{"qk_norm": false, "attn_scale": 0.177, "parallel_block": false, "init_std_o": 0.00766, "init_std_down": 0.00383, "optimizer": "muon", "lr": 0.00572, "lr_head": 0.0119, "grad_clip": 1.0, "doc_mask": true}
Each number is 50 + 15 x the weight over its row's rms, rounded and kept within 0 to 99. Layers, rows and columns count from 0. The size before them is the row's rms in percent of the matrix's.

# up: layer 22 MLP up, 512x64, rms 0.221, rows 308-360, columns 0-63
# down: layer 22 MLP down (transposed), 512x64, rms 0.0259, rows 308-359, columns 0-63
up308 114:35 62 57 72 43 49 43 39 61 54 75 46 15 69 36 65 82 51 45 53 16 61 46 48 45 43 73 56 54 47 25 44 36 59 57 98 60 45 50 46 41 58 55 23 50 27 65 60 22 64 58 48 46 46 57 67 62 52 31 63 55 43 40 42
down308 122:47 69 42 47 55 35 47 66 28 41 50 47 80 94 54 26 66 30 71 48 61 33 45 62 59 51 53 27 54 22 62 58 58 54 47 30 68 48 75 52 56 35 82 56 40 52 50 42 74 37 52 33 69 41 38 52 48 43 55 41 47 18 31 56
up309 074:56 42 41 47 07 78 50 63 45 43 55 53 62 88 43 80 67 41 61 29 74 49 62 42 33 23 60 26 77 63 40 60 58 62 37 69 42 58 65 45 50 36 44 34 42 47 53 73 53 60 40 45 60 44 41 30 50 59 66 32 45 32 39 45
down309 069:41 72 70 19 55 42 41 49 48 54 34 59 44 66 40 37 45 50 36 41 51 50 58 36 66 63 18 75 44 60 76 63 55 45 48 48 58 50 19 66 42 52 16 45 43 58 56 38 76 79 57 63 64 49 90 29 54 43 39 53 34 42 67 37
up310 092:70 22 77 60 58 40 48 59 35 57 43 53 36 41 42 44 69 62 42 82 63 43 77 80 59 59 38 27 45 45 66 36 65 67 29 37 55 51 31 38 53 36 24 56 53 52 55 62 38 79 41 42 24 60 51 54 47 82 30 67 60 40 55 43
down310 084:59 53 36 86 59 31 49 37 61 60 53 69 46 59 40 67 47 19 36 54 47 37 66 40 56 19 62 44 42 35 50 67 47 68 39 56 55 40 85 42 55 29 68 36 59 42 51 41 63 44 36 83 58 48 42 47 46 63 60 50 62 39 57 01
up311 076:29 49 48 51 46 55 56 39 52 69 59 58 14 66 31 48 39 31 82 44 62 60 61 50 66 26 31 58 29 70 31 59 34 24 85 43 42 31 42 70 42 51 51 61 56 54 55 34 42 37 52 42 38 59 81 61 69 62 39 62 60 64 37 73
down311 068:59 58 45 83 52 50 42 53 47 35 34 55 46 26 44 81 33 69 34 54 57 39 39 30 22 31 62 46 67 28 44 24 38 45 24 80 76 41 68 74 50 40 53 70 49 53 63 58 34 44 36 32 77 41 65 49 59 50 57 60 61 49 36 44
up312 113:83 51 68 59 23 76 50 78 43 42 63 43 65 54 56 71 67 48 56 59 40 39 69 42 65 23 44 46 40 34 42 46 11 51 85 58 66 54 58 66 26 44 47 51 38 61 46 38 51 55 21 34 49 49 35 43 59 42 47 52 39 80 45 35
down312 119:24 72 54 54 47 50 45 19 39 56 39 63 43 44 32 50 33 38 55 26 21 87 52 60 56 75 54 46 70 63 40 42 62 61 38 68 37 55 27 46 26 59 59 52 32 34 77 52 49 43 71 35 68 51 35 39 67 56 83 51 50 53 58 40
up313 119:69 40 47 51 66 43 73 67 47 48 34 73 62 48 48 45 32 54 49 99 16 56 31 62 34 46 64 53 45 62 47 59 52 38 48 46 29 47 48 60 57 37 37 64 53 36 69 34 68 55 30 39 34 50 48 47 86 60 47 38 36 58 29 39
down313 123:39 45 44 15 53 51 57 40 68 40 81 44 64 56 50 34 70 54 43 43 34 64 36 52 72 62 36 32 55 40 95 46 58 65 31 69 41 67 53 43 41 43 67 64 49 57 55 54 48 30 40 22 53 66 95 46 49 40 66 48 45 62 34 50
up314 078:39 64 33 31 41 32 27 53 59 49 43 30 83 39 62 43 56 41 48 57 50 37 48 45 64 24 57 29 73 29 60 29 47 76 57 61 50 64 62 43 32 49 43 38 30 47 56 75 61 11 51 84 35 49 36 58 43 75 45 37 59 61 47 58
down314 065:42 64 31 38 41 38 45 43 53 74 25 68 69 40 16 58 55 62 72 72 62 64 67 30 69 49 42 48 48 40 40 34 54 48 46 80 60 56 66 32 20 51 59 55 35 68 67 71 30 26 44 56 32 34 56 65 52 67 65 61 44 55 29 58
up315 109:35 48 28 57 77 59 69 61 41 46 77 40 48 55 36 60 64 33 41 60 66 90 52 31 67 40 46 54 13 55 47 27 43 31 63 36 55 80 51 47 30 40 36 49 47 36 41 71 44 46 42 81 51 39 52 52 52 35 50 57 73 72 56 38
down315 104:58 43 71 28 26 63 43 40 65 68 33 50 65 34 63 54 41 33 52 34 51 23 42 82 28 49 56 52 74 34 49 78 42 50 64 57 42 24 32 52 59 84 63 30 63 52 56 56 59 62 66 50 51 57 41 51 41 54 46 61 41 23 14 49
up316 082:58 65 53 66 69 60 56 65 63 44 44 56 69 34 58 48 50 61 59 56 41 56 52 86 39 37 51 26 45 20 19 65 37 40 63 53 54 52 46 56 31 60 30 58 34 24 52 67 54 36 32 32 35 44 48 83 43 31 38 49 46 46 84 19
down316 078:42 46 68 53 40 37 49 80 48 39 55 37 16 54 44 59 35 34 17 55 74 16 58 59 33 58 55 65 55 53 85 46 65 53 68 43 20 33 66 32 53 77 54 60 67 31 29 42 45 46 61 62 66 62 53 57 66 46 47 57 54 38 59 38
up317 116:64 47 30 54 82 64 43 49 69 37 73 78 44 56 51 40 76 29 43 56 41 69 39 56 50 28 23 36 37 60 62 79 38 44 29 53 53 51 72 73 50 16 39 36 48 41 44 13 69 62 51 39 40 54 49 47 50 60 53 45 68 45 56 33
down317 125:28 61 67 26 40 45 38 77 59 35 17 54 40 49 49 51 67 69 46 43 61 39 36 53 33 24 27 64 34 33 62 53 63 61 40 51 73 70 46 47 60 67 60 40 53 34 56 66 33 61 57 45 39 60 29 41 44 58 55 67 44 71 96 62
up318 088:28 66 32 56 66 63 47 67 61 40 55 25 76 34 49 50 65 51 54 48 42 58 54 43 80 52 52 63 60 78 54 23 44 62 29 55 30 00 53 28 54 59 53 47 44 51 59 53 44 60 19 68 58 63 66 51 25 68 51 56 51 52 31 59
down318 114:43 34 33 46 45 37 26 67 34 40 45 50 46 48 45 55 75 53 40 48 52 72 57 32 52 49 71 64 39 50 49 71 44 37 40 42 22 71 66 50 49 52 40 61 50 71 67 58 45 56 51 50 36 65 40 35 36 45 53 47 65 40 99 23
up319 109:51 45 30 39 50 70 35 11 60 50 61 61 67 36 63 39 50 72 61 66 44 76 21 69 39 52 46 64 49 38 34 48 37 29 47 49 53 38 73 66 55 56 53 46 64 33 17 25 53 58 74 56 59 46 54 58 68 64 42 41 45 37 46 87
down319 110:63 53 48 48 54 38 32 50 31 45 49 26 70 40 41 38 48 46 26 52 67 59 45 50 54 83 28 61 51 63 41 50 35 65 46 68 63 69 20 28 30 47 54 43 73 68 83 42 33 44 50 61 32 36 56 44 30 30 46 66 69 78 74 56
up320 125:69 45 74 57 72 43 37 36 59 36 73 19 65 67 39 68 75 42 60 40 71 50 50 36 48 39 50 43 42 40 58 21 48 34 41 47 35 31 73 68 37 67 49 74 32 39 54 61 57 47 14 58 58 36 56 36 29 45 43 66 54 50 61 77
down320 123:61 47 41 60 40 60 45 56 52 63 57 49 32 37 38 43 25 52 33 64 30 28 26 66 22 70 59 51 61 10 57 45 73 46 61 58 41 36 55 41 35 45 53 24 77 71 36 48 45 64 66 36 60 46 60 54 48 49 50 27 46 74 83 71
up321 109:48 71 42 21 69 51 51 50 90 19 64 63 53 29 36 27 54 55 49 23 46 58 44 54 39 42 57 45 50 64 45 35 41 20 61 64 50 59 76 41 39 60 41 57 35 50 57 71 61 47 36 49 75 56 48 52 85 47 49 70 73 37 53 27
down321 101:75 33 49 58 57 56 44 49 54 52 52 35 33 51 14 50 42 38 36 83 59 18 43 49 56 66 59 38 57 24 69 69 47 61 56 38 45 36 61 64 37 30 57 38 92 45 48 57 42 40 31 61 58 74 33 47 76 39 50 48 25 42 60 63
up322 068:65 55 38 54 46 55 41 60 32 74 44 42 59 52 43 56 65 59 56 31 47 33 47 74 37 32 56 79 45 42 30 27 15 56 37 35 36 29 51 54 32 76 77 56 30 38 43 38 44 22 32 45 63 44 44 33 27 79 39 49 43 72 39 53
down322 067:53 46 81 49 75 18 83 47 51 36 29 46 28 52 40 44 34 53 63 61 54 68 47 71 72 65 14 48 44 41 53 54 50 44 57 45 50 44 60 29 72 39 75 57 53 81 43 70 42 50 40 34 28 48 56 74 39 39 52 46 44 52 25 43
up323 088:46 58 43 52 23 69 63 81 59 57 56 58 39 45 35 54 71 56 35 14 53 74 62 68 40 32 49 25 77 28 38 49 48 43 43 56 54 14 41 69 36 64 42 33 61 27 59 52 43 74 53 48 48 64 33 41 79 63 55 39 63 39 53 47
down323 091:39 37 64 56 59 52 55 30 53 58 39 20 52 44 57 41 46 67 15 61 53 55 37 45 57 63 22 77 32 54 62 26 67 61 51 65 59 45 54 32 55 47 45 36 39 45 32 62 47 55 44 31 57 33 22 42 45 49 67 62 23 96 69 62
up324 096:62 28 45 43 81 50 47 43 44 15 36 35 60 32 31 41 53 46 67 77 34 69 54 56 49 47 33 49 72 29 38 66 37 31 43 49 37 41 71 59 57 55 46 62 50 61 33 75 30 46 54 47 66 38 88 22 46 62 55 37 70 43 56 67
down324 090:55 51 35 66 24 37 39 49 54 54 56 53 57 71 31 60 32 37 53 61 67 67 34 35 69 48 58 18 42 51 65 27 46 33 72 60 64 51 73 34 73 46 29 43 61 51 45 52 17 35 42 74 37 30 54 83 60 55 36 62 32 69 60 52
up325 094:31 43 41 45 63 52 21 37 43 33 45 36 67 66 36 45 50 70 64 51 43 39 61 31 49 46 56 25 56 31 41 43 76 76 37 61 40 44 46 81 39 46 55 58 41 40 56 55 46 17 64 80 61 43 58 75 35 49 51 50 42 75 44 92
down325 082:35 53 49 38 39 41 61 00 55 54 49 46 43 49 55 48 52 65 56 47 52 44 30 44 50 68 59 16 40 52 55 41 52 60 77 64 54 46 47 55 56 25 43 48 36 30 87 71 60 14 64 58 74 40 58 62 42 50 63 55 55 85 51 49
up326 081:61 42 67 40 78 60 19 57 60 41 39 48 75 59 44 79 45 58 49 44 36 46 48 59 36 56 32 41 42 47 43 60 33 50 55 58 29 36 50 27 85 51 32 38 35 43 52 29 37 54 16 25 66 40 53 59 32 59 45 57 51 82 74 66
down326 090:38 40 43 40 34 52 05 70 55 52 44 80 48 32 22 40 48 48 45 54 59 48 30 51 50 59 48 59 70 22 52 27 67 68 65 52 34 65 48 63 48 73 55 71 56 46 46 78 43 54 50 47 20 57 48 41 66 29 48 53 28 66 74 64
up327 104:48 43 03 52 28 58 33 59 30 52 43 52 73 39 52 09 65 68 53 50 46 50 41 50 44 61 46 43 55 26 68 21 85 37 33 65 74 52 43 54 49 60 65 31 59 57 58 65 42 53 56 60 37 81 59 42 60 52 64 40 54 47 60 54
down327 097:33 38 51 43 62 34 47 66 78 62 43 67 31 42 58 50 25 70 21 49 79 56 51 49 32 71 21 40 68 59 46 59 15 89 66 53 37 61 24 51 44 49 67 61 37 48 35 59 42 28 56 35 47 47 63 49 53 49 26 53 58 58 52 55
up328 100:55 50 77 31 60 49 40 44 44 48 62 54 50 37 73 55 38 52 30 67 50 62 47 33 68 22 55 39 34 23 43 54 68 62 59 25 47 65 58 63 10 35 41 75 65 52 70 55 67 56 54 74 58 46 73 51 15 33 41 49 44 56 29 39
down328 103:41 55 60 12 56 26 57 23 29 64 43 42 47 41 46 41 63 11 57 47 42 53 49 78 32 51 44 49 49 44 63 42 63 48 63 67 55 57 85 80 39 36 64 38 60 51 60 56 39 51 42 56 59 50 93 62 43 39 56 25 42 48 67 44
up329 099:52 31 07 50 46 49 61 38 37 55 72 30 52 46 29 51 36 69 48 57 32 56 61 63 43 32 48 39 67 49 35 47 53 46 55 56 77 68 63 48 42 80 29 53 67 31 31 26 55 73 57 51 58 77 55 43 34 73 34 69 55 69 65 33
down329 106:45 60 81 38 32 23 88 45 39 30 37 80 49 38 40 57 55 49 40 47 66 62 36 42 62 54 52 69 42 40 66 31 30 64 54 36 54 51 59 38 58 33 77 46 32 51 47 77 58 41 49 41 27 40 49 52 74 63 81 50 60 41 77 46
up330 079:78 52 69 64 60 64 88 75 57 57 39 58 66 54 46 28 20 51 38 48 50 33 43 51 38 47 67 35 50 51 42 39 30 32 63 59 23 64 33 75 61 53 43 54 66 71 49 34 57 95 56 44 34 45 52 64 58 61 50 53 70 57 37 53
down330 088:36 38 53 60 73 41 83 47 45 64 42 55 42 66 36 46 49 37 56 30 50 64 66 41 70 40 25 60 31 69 46 63 63 55 26 80 74 57 43 40 61 51 57 50 57 34 52 61 55 33 54 49 46 55 45 17 47 45 60 72 57 56 03 24
up331 117:52 36 48 61 58 53 64 40 31 38 43 43 54 48 49 38 70 55 54 45 23 23 70 48 63 31 46 40 62 40 19 63 74 18 39 50 80 63 52 38 38 72 66 53 11 35 69 26 29 66 60 53 35 43 48 64 54 72 56 63 49 40 45 55
down331 109:59 37 28 53 51 42 34 46 57 44 71 44 63 42 54 60 75 50 43 41 47 79 49 42 55 42 75 60 51 74 90 62 39 64 35 49 79 38 55 44 24 24 45 49 40 54 40 46 67 15 31 40 73 56 78 32 59 57 61 39 37 56 40 35
up332 117:44 37 28 31 68 34 30 42 30 39 58 36 33 53 36 38 50 57 52 25 35 37 54 57 84 58 74 46 42 35 30 74 35 43 51 54 56 52 53 50 44 64 40 68 60 34 42 67 64 52 40 36 43 76 49 45 53 49 45 15 58 84 81 69
down332 114:59 44 48 57 45 59 41 19 87 53 55 42 37 63 48 67 51 68 56 59 31 32 28 74 49 42 49 50 46 56 57 40 48 50 46 38 35 61 40 67 47 53 85 60 53 56 44 50 49 30 55 68 57 57 10 80 34 45 47 39 04 65 54 53
up333 079:33 60 65 29 43 42 39 49 60 80 59 83 80 48 64 42 71 56 54 38 33 31 31 55 58 37 66 37 41 40 33 50 51 68 64 55 47 37 68 33 23 28 60 57 56 36 72 61 48 53 36 44 85 57 38 22 44 46 38 40 60 53 26 46
down333 077:50 32 61 27 38 51 53 61 65 47 54 57 25 46 33 54 16 32 49 54 91 72 45 62 71 34 56 59 60 29 54 42 67 36 63 52 47 45 45 66 55 43 61 24 40 64 69 87 59 50 32 39 37 56 70 35 55 55 61 33 36 62 75 43
up334 108:59 65 51 60 65 55 31 41 47 53 58 75 69 41 42 38 64 63 11 52 45 55 46 72 44 40 39 75 67 46 70 62 67 75 43 50 43 59 30 19 04 56 29 47 60 49 33 52 71 55 67 43 40 43 49 72 46 37 45 61 60 64 35 60
down334 107:60 51 61 58 51 52 41 60 55 41 38 48 68 33 47 44 67 66 46 60 71 41 48 62 40 43 45 57 45 74 61 61 73 56 41 45 27 54 36 35 66 42 14 59 32 74 31 77 65 68 36 25 52 46 49 58 39 19 36 54 55 51 21 89
up335 106:37 34 34 40 55 55 16 67 47 58 73 67 55 78 39 59 38 41 46 60 31 50 62 82 39 46 51 54 58 45 37 48 63 57 53 32 61 43 44 68 25 73 29 60 28 62 53 43 25 61 63 39 58 56 34 27 48 56 79 46 84 48 60 31
down335 100:65 49 54 43 75 68 47 68 64 46 40 23 48 21 59 68 52 57 72 29 59 31 57 47 59 56 25 62 51 32 25 74 70 47 44 51 67 47 35 52 41 33 41 46 53 86 28 35 43 41 49 51 29 53 66 55 65 43 45 51 66 50 11 63
up336 062:55 53 29 50 60 45 33 80 37 51 76 15 68 70 88 56 75 48 17 36 34 61 61 56 58 69 60 56 57 41 49 31 25 49 48 42 50 74 61 43 57 52 52 54 54 49 53 28 60 57 44 26 58 46 54 36 25 36 58 55 73 64 55 63
down336 046:53 30 36 62 48 34 23 24 58 74 78 26 22 45 39 55 41 37 62 62 65 62 46 68 16 57 57 55 51 59 52 56 55 40 44 56 30 69 26 70 69 49 52 48 35 70 71 71 40 41 44 71 41 49 46 62 82 53 62 48 41 58 66 40
up337 074:69 56 59 68 56 53 44 40 64 42 41 53 52 71 67 41 46 31 39 67 67 54 21 75 64 52 45 39 41 45 73 43 42 55 46 48 33 34 60 42 34 72 47 34 57 34 55 76 14 33 60 52 46 74 47 47 77 20 39 67 78 32 69 36
down337 076:44 35 48 29 79 69 25 48 40 86 56 30 36 49 41 52 65 60 57 28 41 68 77 18 39 32 62 39 63 57 43 39 43 39 53 74 52 45 58 71 52 48 33 79 42 49 33 53 41 55 47 44 37 45 65 50 38 65 71 54 38 18 64 46
up338 086:50 35 75 30 56 69 40 71 84 54 63 46 55 18 54 46 38 54 65 29 43 50 72 29 37 43 75 48 60 46 30 37 66 25 53 28 59 46 42 65 61 54 35 22 59 34 58 57 55 61 42 45 51 46 68 72 29 54 52 46 24 58 47 79
down338 081:41 62 60 37 50 93 16 65 46 45 81 38 73 46 46 71 48 54 31 34 54 43 44 74 61 23 32 38 60 50 55 50 50 47 52 62 42 66 44 55 31 59 59 40 34 74 44 39 55 35 65 59 42 31 57 59 52 50 76 19 56 46 31 30
up339 127:81 35 77 60 53 50 08 11 45 54 56 55 37 48 59 39 38 57 39 53 73 44 40 56 57 40 58 61 35 74 25 55 45 45 66 47 53 47 57 54 58 43 29 62 41 18 58 66 31 60 64 44 53 63 41 41 56 57 66 45 32 88 61 55
down339 126:43 70 41 52 23 33 52 36 49 67 44 37 33 45 50 51 24 40 46 49 52 61 45 49 13 44 52 64 49 47 64 10 73 58 39 35 74 43 30 54 50 65 72 21 49 44 33 65 58 56 52 81 66 75 44 43 47 58 50 58 65 71 71 62
up340 121:61 38 91 32 51 56 64 82 51 37 71 69 36 37 48 40 32 32 37 54 48 28 65 44 76 63 62 47 30 50 25 47 53 42 66 44 24 74 55 27 34 52 59 63 47 18 34 51 66 53 65 40 28 46 48 54 52 45 64 71 57 52 43 55
down340 119:40 44 34 59 33 36 78 56 63 46 42 37 49 66 47 43 00 78 53 72 45 46 32 57 51 69 62 50 31 54 58 53 63 69 42 62 26 71 45 51 30 34 52 50 71 33 62 49 50 40 62 78 18 38 67 51 36 72 54 42 51 60 52 44
up341 104:44 64 57 46 68 52 34 44 49 29 56 53 32 78 43 55 39 67 82 53 64 42 43 43 51 26 44 50 64 44 35 47 51 51 40 55 62 50 33 50 37 76 25 51 42 30 57 45 57 87 70 32 53 20 41 30 53 92 80 39 54 48 52 44
down341 117:55 54 66 32 51 18 62 56 50 55 68 53 60 62 82 22 35 55 70 44 36 25 61 44 37 55 40 48 86 41 35 54 50 32 70 40 32 59 52 21 58 59 50 59 49 69 50 46 62 50 19 41 79 49 27 46 24 35 46 70 51 55 50 43
up342 100:59 48 46 71 45 37 48 41 41 21 66 60 32 44 54 59 35 58 18 17 53 63 52 61 57 47 59 36 60 38 40 38 58 50 38 36 48 12 63 52 46 46 61 59 48 51 47 55 53 46 46 11 68 70 65 81 61 63 62 56 34 91 43 59
down342 102:28 22 62 46 48 76 83 63 48 24 67 58 35 49 45 28 58 57 64 34 39 51 45 55 38 44 63 68 44 70 29 79 48 42 55 48 40 55 39 52 67 40 29 38 54 73 31 46 69 58 66 44 45 45 51 58 56 35 74 35 60 28 15 59
up343 085:33 53 63 50 69 48 50 47 36 64 76 45 31 42 35 76 64 65 39 61 31 42 28 43 44 34 64 75 43 41 51 31 58 46 39 38 26 37 64 40 53 60 30 21 22 81 59 43 53 79 28 61 40 47 41 37 54 66 34 64 50 59 56 75
down343 082:50 73 48 62 45 46 57 27 27 64 63 45 50 43 38 42 36 44 42 50 22 47 58 61 20 65 60 63 56 67 61 77 43 43 41 51 29 59 55 69 45 55 41 62 72 41 45 37 64 51 80 16 33 65 61 51 36 12 40 46 61 49 84 50
up344 102:43 57 38 35 60 48 70 72 60 83 15 56 34 38 46 37 73 61 40 82 43 44 53 43 39 61 44 34 74 62 49 38 47 35 54 61 07 61 57 63 32 47 37 37 55 35 53 48 40 57 47 55 58 58 64 72 71 28 29 45 50 42 30 60
down344 106:62 46 66 77 47 43 81 06 40 54 51 26 66 26 41 62 34 54 52 69 36 60 31 28 54 55 51 34 70 47 47 56 59 59 30 49 76 55 53 41 40 50 49 30 63 31 52 41 53 73 57 57 44 45 35 46 18 45 63 69 66 40 32 65
up345 085:45 44 60 58 58 76 79 47 38 80 31 65 49 39 47 21 47 62 76 52 67 40 66 41 34 56 37 44 63 32 31 50 57 51 70 84 31 47 65 53 48 63 48 37 63 45 28 67 42 18 37 41 65 42 43 56 68 74 71 35 47 39 43 58
down345 078:67 40 50 51 66 49 93 48 64 43 50 67 26 63 45 77 60 60 43 56 40 35 36 49 44 57 51 29 40 63 38 41 78 47 62 08 57 35 11 31 57 55 61 60 57 60 65 46 35 62 55 61 49 46 26 52 53 51 44 67 37 46 47 79
up346 100:27 43 57 64 69 81 74 45 86 53 54 41 49 49 31 31 84 57 47 53 56 72 28 37 62 47 63 57 51 25 53 29 43 46 72 32 51 36 51 39 37 57 55 49 19 52 58 62 49 40 35 15 35 56 47 60 64 63 53 27 42 63 50 45
down346 090:82 20 62 37 44 34 44 73 49 46 48 45 62 44 59 53 47 64 28 52 41 31 64 52 40 66 60 26 43 45 47 39 41 46 31 60 54 58 47 73 65 70 68 40 49 45 77 19 23 50 34 79 70 51 38 54 25 71 35 57 63 55 53 27
up347 130:38 48 39 66 75 53 37 33 76 59 65 43 86 37 57 46 64 49 61 29 32 41 37 68 63 34 56 15 39 56 42 46 42 48 48 79 34 45 69 73 58 30 53 45 46 53 62 37 78 29 51 34 79 66 59 46 46 45 38 64 39 64 33 46
down347 119:43 38 64 52 24 31 07 59 48 40 48 36 63 24 44 58 53 65 43 59 69 38 74 66 59 64 65 40 69 47 33 50 84 57 48 69 49 50 42 29 42 51 38 37 64 30 50 86 48 27 50 48 39 54 53 51 69 44 44 66 39 61 66 25
up348 076:70 62 51 47 28 75 55 40 57 47 47 51 51 70 34 54 64 54 69 38 46 28 81 72 31 50 66 68 33 39 40 32 20 34 40 62 47 50 53 53 74 45 43 46 59 64 28 29 60 72 47 44 68 26 76 63 34 36 51 61 43 60 23 34
down348 067:25 28 44 48 65 43 33 45 65 51 46 54 31 56 52 37 39 53 23 66 49 62 53 36 47 42 74 37 55 25 81 63 46 39 84 79 53 59 56 34 86 66 58 58 30 55 26 49 75 40 50 48 37 59 75 40 32 39 53 48 46 58 55 35
up349 098:46 42 68 68 31 62 39 42 08 41 52 49 29 45 57 47 69 64 54 58 42 65 50 69 68 54 63 27 39 75 65 39 53 27 43 64 42 30 50 67 55 53 67 60 69 70 34 33 34 52 89 49 32 49 49 34 49 74 61 60 45 33 28 52
down349 087:33 54 78 60 74 38 46 46 41 44 58 31 68 72 16 90 53 29 34 35 80 38 67 37 61 56 59 43 55 32 57 41 51 59 35 57 37 48 38 47 24 44 45 44 26 46 74 54 39 29 58 45 63 66 67 52 66 48 55 62 29 67 51 43
up350 088:69 45 41 48 48 60 28 48 37 49 27 35 60 16 54 68 45 79 68 45 54 79 71 63 45 36 33 61 34 33 37 50 54 57 21 32 41 44 39 40 44 60 55 44 58 64 49 54 70 81 31 38 44 61 35 36 55 26 67 87 49 44 53 57
down350 091:36 50 37 37 46 31 76 50 42 43 50 42 40 70 48 65 61 42 43 50 50 50 73 26 67 60 72 50 30 54 67 44 62 49 44 72 59 61 66 71 61 35 45 56 55 27 31 38 26 44 60 68 65 47 32 56 53 51 75 37 43 67 00 38
up351 101:42 60 19 64 57 43 75 51 43 51 49 51 44 50 43 56 40 59 65 56 30 66 35 46 46 53 61 52 47 34 30 42 70 49 64 64 40 37 68 15 54 55 73 63 50 45 49 30 54 68 32 21 43 36 53 65 50 58 56 76 21 43 77 92
down351 099:43 37 45 36 56 41 25 78 52 36 26 40 51 67 57 25 48 56 70 14 72 52 44 45 68 14 51 61 28 49 40 70 63 62 51 48 51 72 74 61 40 35 52 53 66 40 75 63 39 41 66 74 53 55 47 47 55 56 50 23 64 32 63 38
up352 133:54 70 43 52 52 81 37 39 38 34 48 47 84 51 35 46 35 70 30 47 24 55 44 72 26 47 52 83 54 49 50 25 56 49 74 70 48 48 52 39 51 54 35 59 34 67 40 56 80 41 47 23 56 44 57 44 28 60 55 38 39 82 67 50
down352 120:22 41 11 38 22 41 25 51 69 48 51 51 42 57 64 53 16 57 52 45 47 40 54 47 30 37 46 52 23 72 49 33 53 76 51 51 45 72 61 56 52 57 57 54 46 67 57 72 52 56 39 28 56 68 55 31 63 63 54 47 69 92 40 49
up353 085:85 45 85 42 61 56 57 48 38 55 33 58 61 36 77 61 46 38 46 50 43 67 23 33 17 63 60 59 59 12 65 57 53 36 60 53 46 56 52 47 52 39 55 61 74 47 37 39 59 56 28 61 31 57 52 34 46 49 87 25 53 43 51 33
down353 082:37 51 26 55 41 49 83 40 39 24 46 75 52 62 61 60 60 49 37 71 66 44 46 49 51 68 14 72 64 34 14 34 45 54 50 40 83 67 68 34 54 65 55 60 36 34 53 38 59 40 76 51 65 51 70 62 58 47 58 42 54 38 33 43
up354 122:57 61 66 48 41 51 41 60 56 50 52 48 38 27 54 29 57 36 64 66 35 53 24 63 61 29 79 26 48 52 34 39 76 52 75 45 20 71 56 48 25 71 63 79 58 27 61 39 66 54 65 31 36 26 40 60 57 61 65 66 57 54 36 52
down354 121:19 41 65 64 37 35 17 48 56 31 42 34 57 47 64 49 30 38 62 61 55 75 42 45 26 27 33 33 74 25 81 67 59 46 50 59 20 64 64 59 40 68 65 58 42 56 51 41 48 41 64 47 29 31 48 56 64 72 63 44 60 50 65 53
up355 082:47 58 30 50 55 50 20 37 72 74 46 54 67 58 37 66 46 40 59 62 39 52 47 49 29 39 62 31 85 64 60 50 85 47 59 73 56 69 46 45 65 36 39 60 35 39 56 58 38 70 39 73 27 78 48 61 39 69 37 79 36 61 45 47
down355 075:63 64 16 57 58 36 40 24 51 49 48 45 35 70 41 53 36 82 51 65 24 41 36 36 66 43 55 82 52 50 51 60 53 49 78 44 60 48 25 25 50 48 66 29 57 47 47 37 65 51 47 75 40 33 46 60 74 61 63 28 42 55 83 45
up356 113:67 35 49 86 73 47 46 44 58 45 40 73 77 60 48 45 38 42 40 38 42 51 34 51 23 37 63 33 51 14 61 49 60 58 56 54 65 61 63 56 47 40 41 84 52 21 51 45 86 55 37 54 40 49 40 20 38 56 30 48 39 40 65 65
down356 122:41 57 64 58 49 69 99 49 44 47 59 44 48 61 62 38 63 27 59 50 40 45 43 55 60 78 39 35 26 61 24 36 41 61 56 53 34 65 59 55 42 32 67 73 54 66 42 32 45 57 46 46 42 39 28 28 49 35 81 36 32 44 66 52
up357 103:57 28 66 11 48 38 41 46 72 50 49 49 23 49 29 60 33 45 74 48 41 67 37 34 35 48 68 53 57 59 35 56 55 45 49 46 22 52 80 72 31 32 58 63 44 44 53 66 58 55 11 38 61 65 54 59 40 36 74 60 68 59 69 56
down357 103:47 63 40 61 30 52 55 22 57 50 61 56 42 56 76 36 54 28 38 28 66 43 62 69 78 56 36 28 49 63 40 36 60 59 63 51 55 74 49 50 29 23 28 28 51 48 46 48 76 49 54 51 72 66 22 49 54 43 45 55 33 63 92 40
up358 099:55 27 33 59 47 35 09 47 41 55 80 67 52 49 61 72 46 46 58 48 49 53 53 64 79 42 38 22 67 42 31 53 43 83 57 25 32 39 65 67 50 55 57 56 49 24 46 31 52 21 62 50 55 69 50 49 68 56 52 29 59 65 37 67
down358 093:32 50 76 42 41 42 54 67 40 28 41 71 30 46 73 44 57 51 31 51 69 49 41 58 27 55 42 76 24 48 61 53 61 64 61 55 58 85 34 47 33 46 41 30 55 37 45 39 57 51 46 50 53 88 54 27 25 49 82 50 69 37 70 58
up359 090:31 53 55 59 49 46 46 26 29 55 38 46 44 62 15 55 50 50 38 81 53 58 41 35 50 64 36 41 45 48 26 53 64 74 54 76 48 63 40 46 49 32 42 46 37 05 55 55 58 43 48 50 82 55 52 45 74 30 64 75 82 60 59 54
down359 090:54 59 45 26 64 48 76 11 59 39 52 39 73 38 67 67 63 31 53 74 25 71 26 70 51 27 36 32 64 45 52 52 46 53 62 37 49 64 74 35 39 55 34 63 63 64 61 54 70 50 45 32 31 52 55 74 45 28 58 40 50 41 31 55
up360 123:94 62 47 53 41 53 55 21 36 56 72 53 53 25 50 45 57 24 53 44 50 33 46 48 79 33 28 44 44 26 18 53 58 49 41 71 71 57 62 59 44 72 51 46 27 41 62 69 41 61 33 69 27 62 57 42 55 65 64 53 69 48 49 59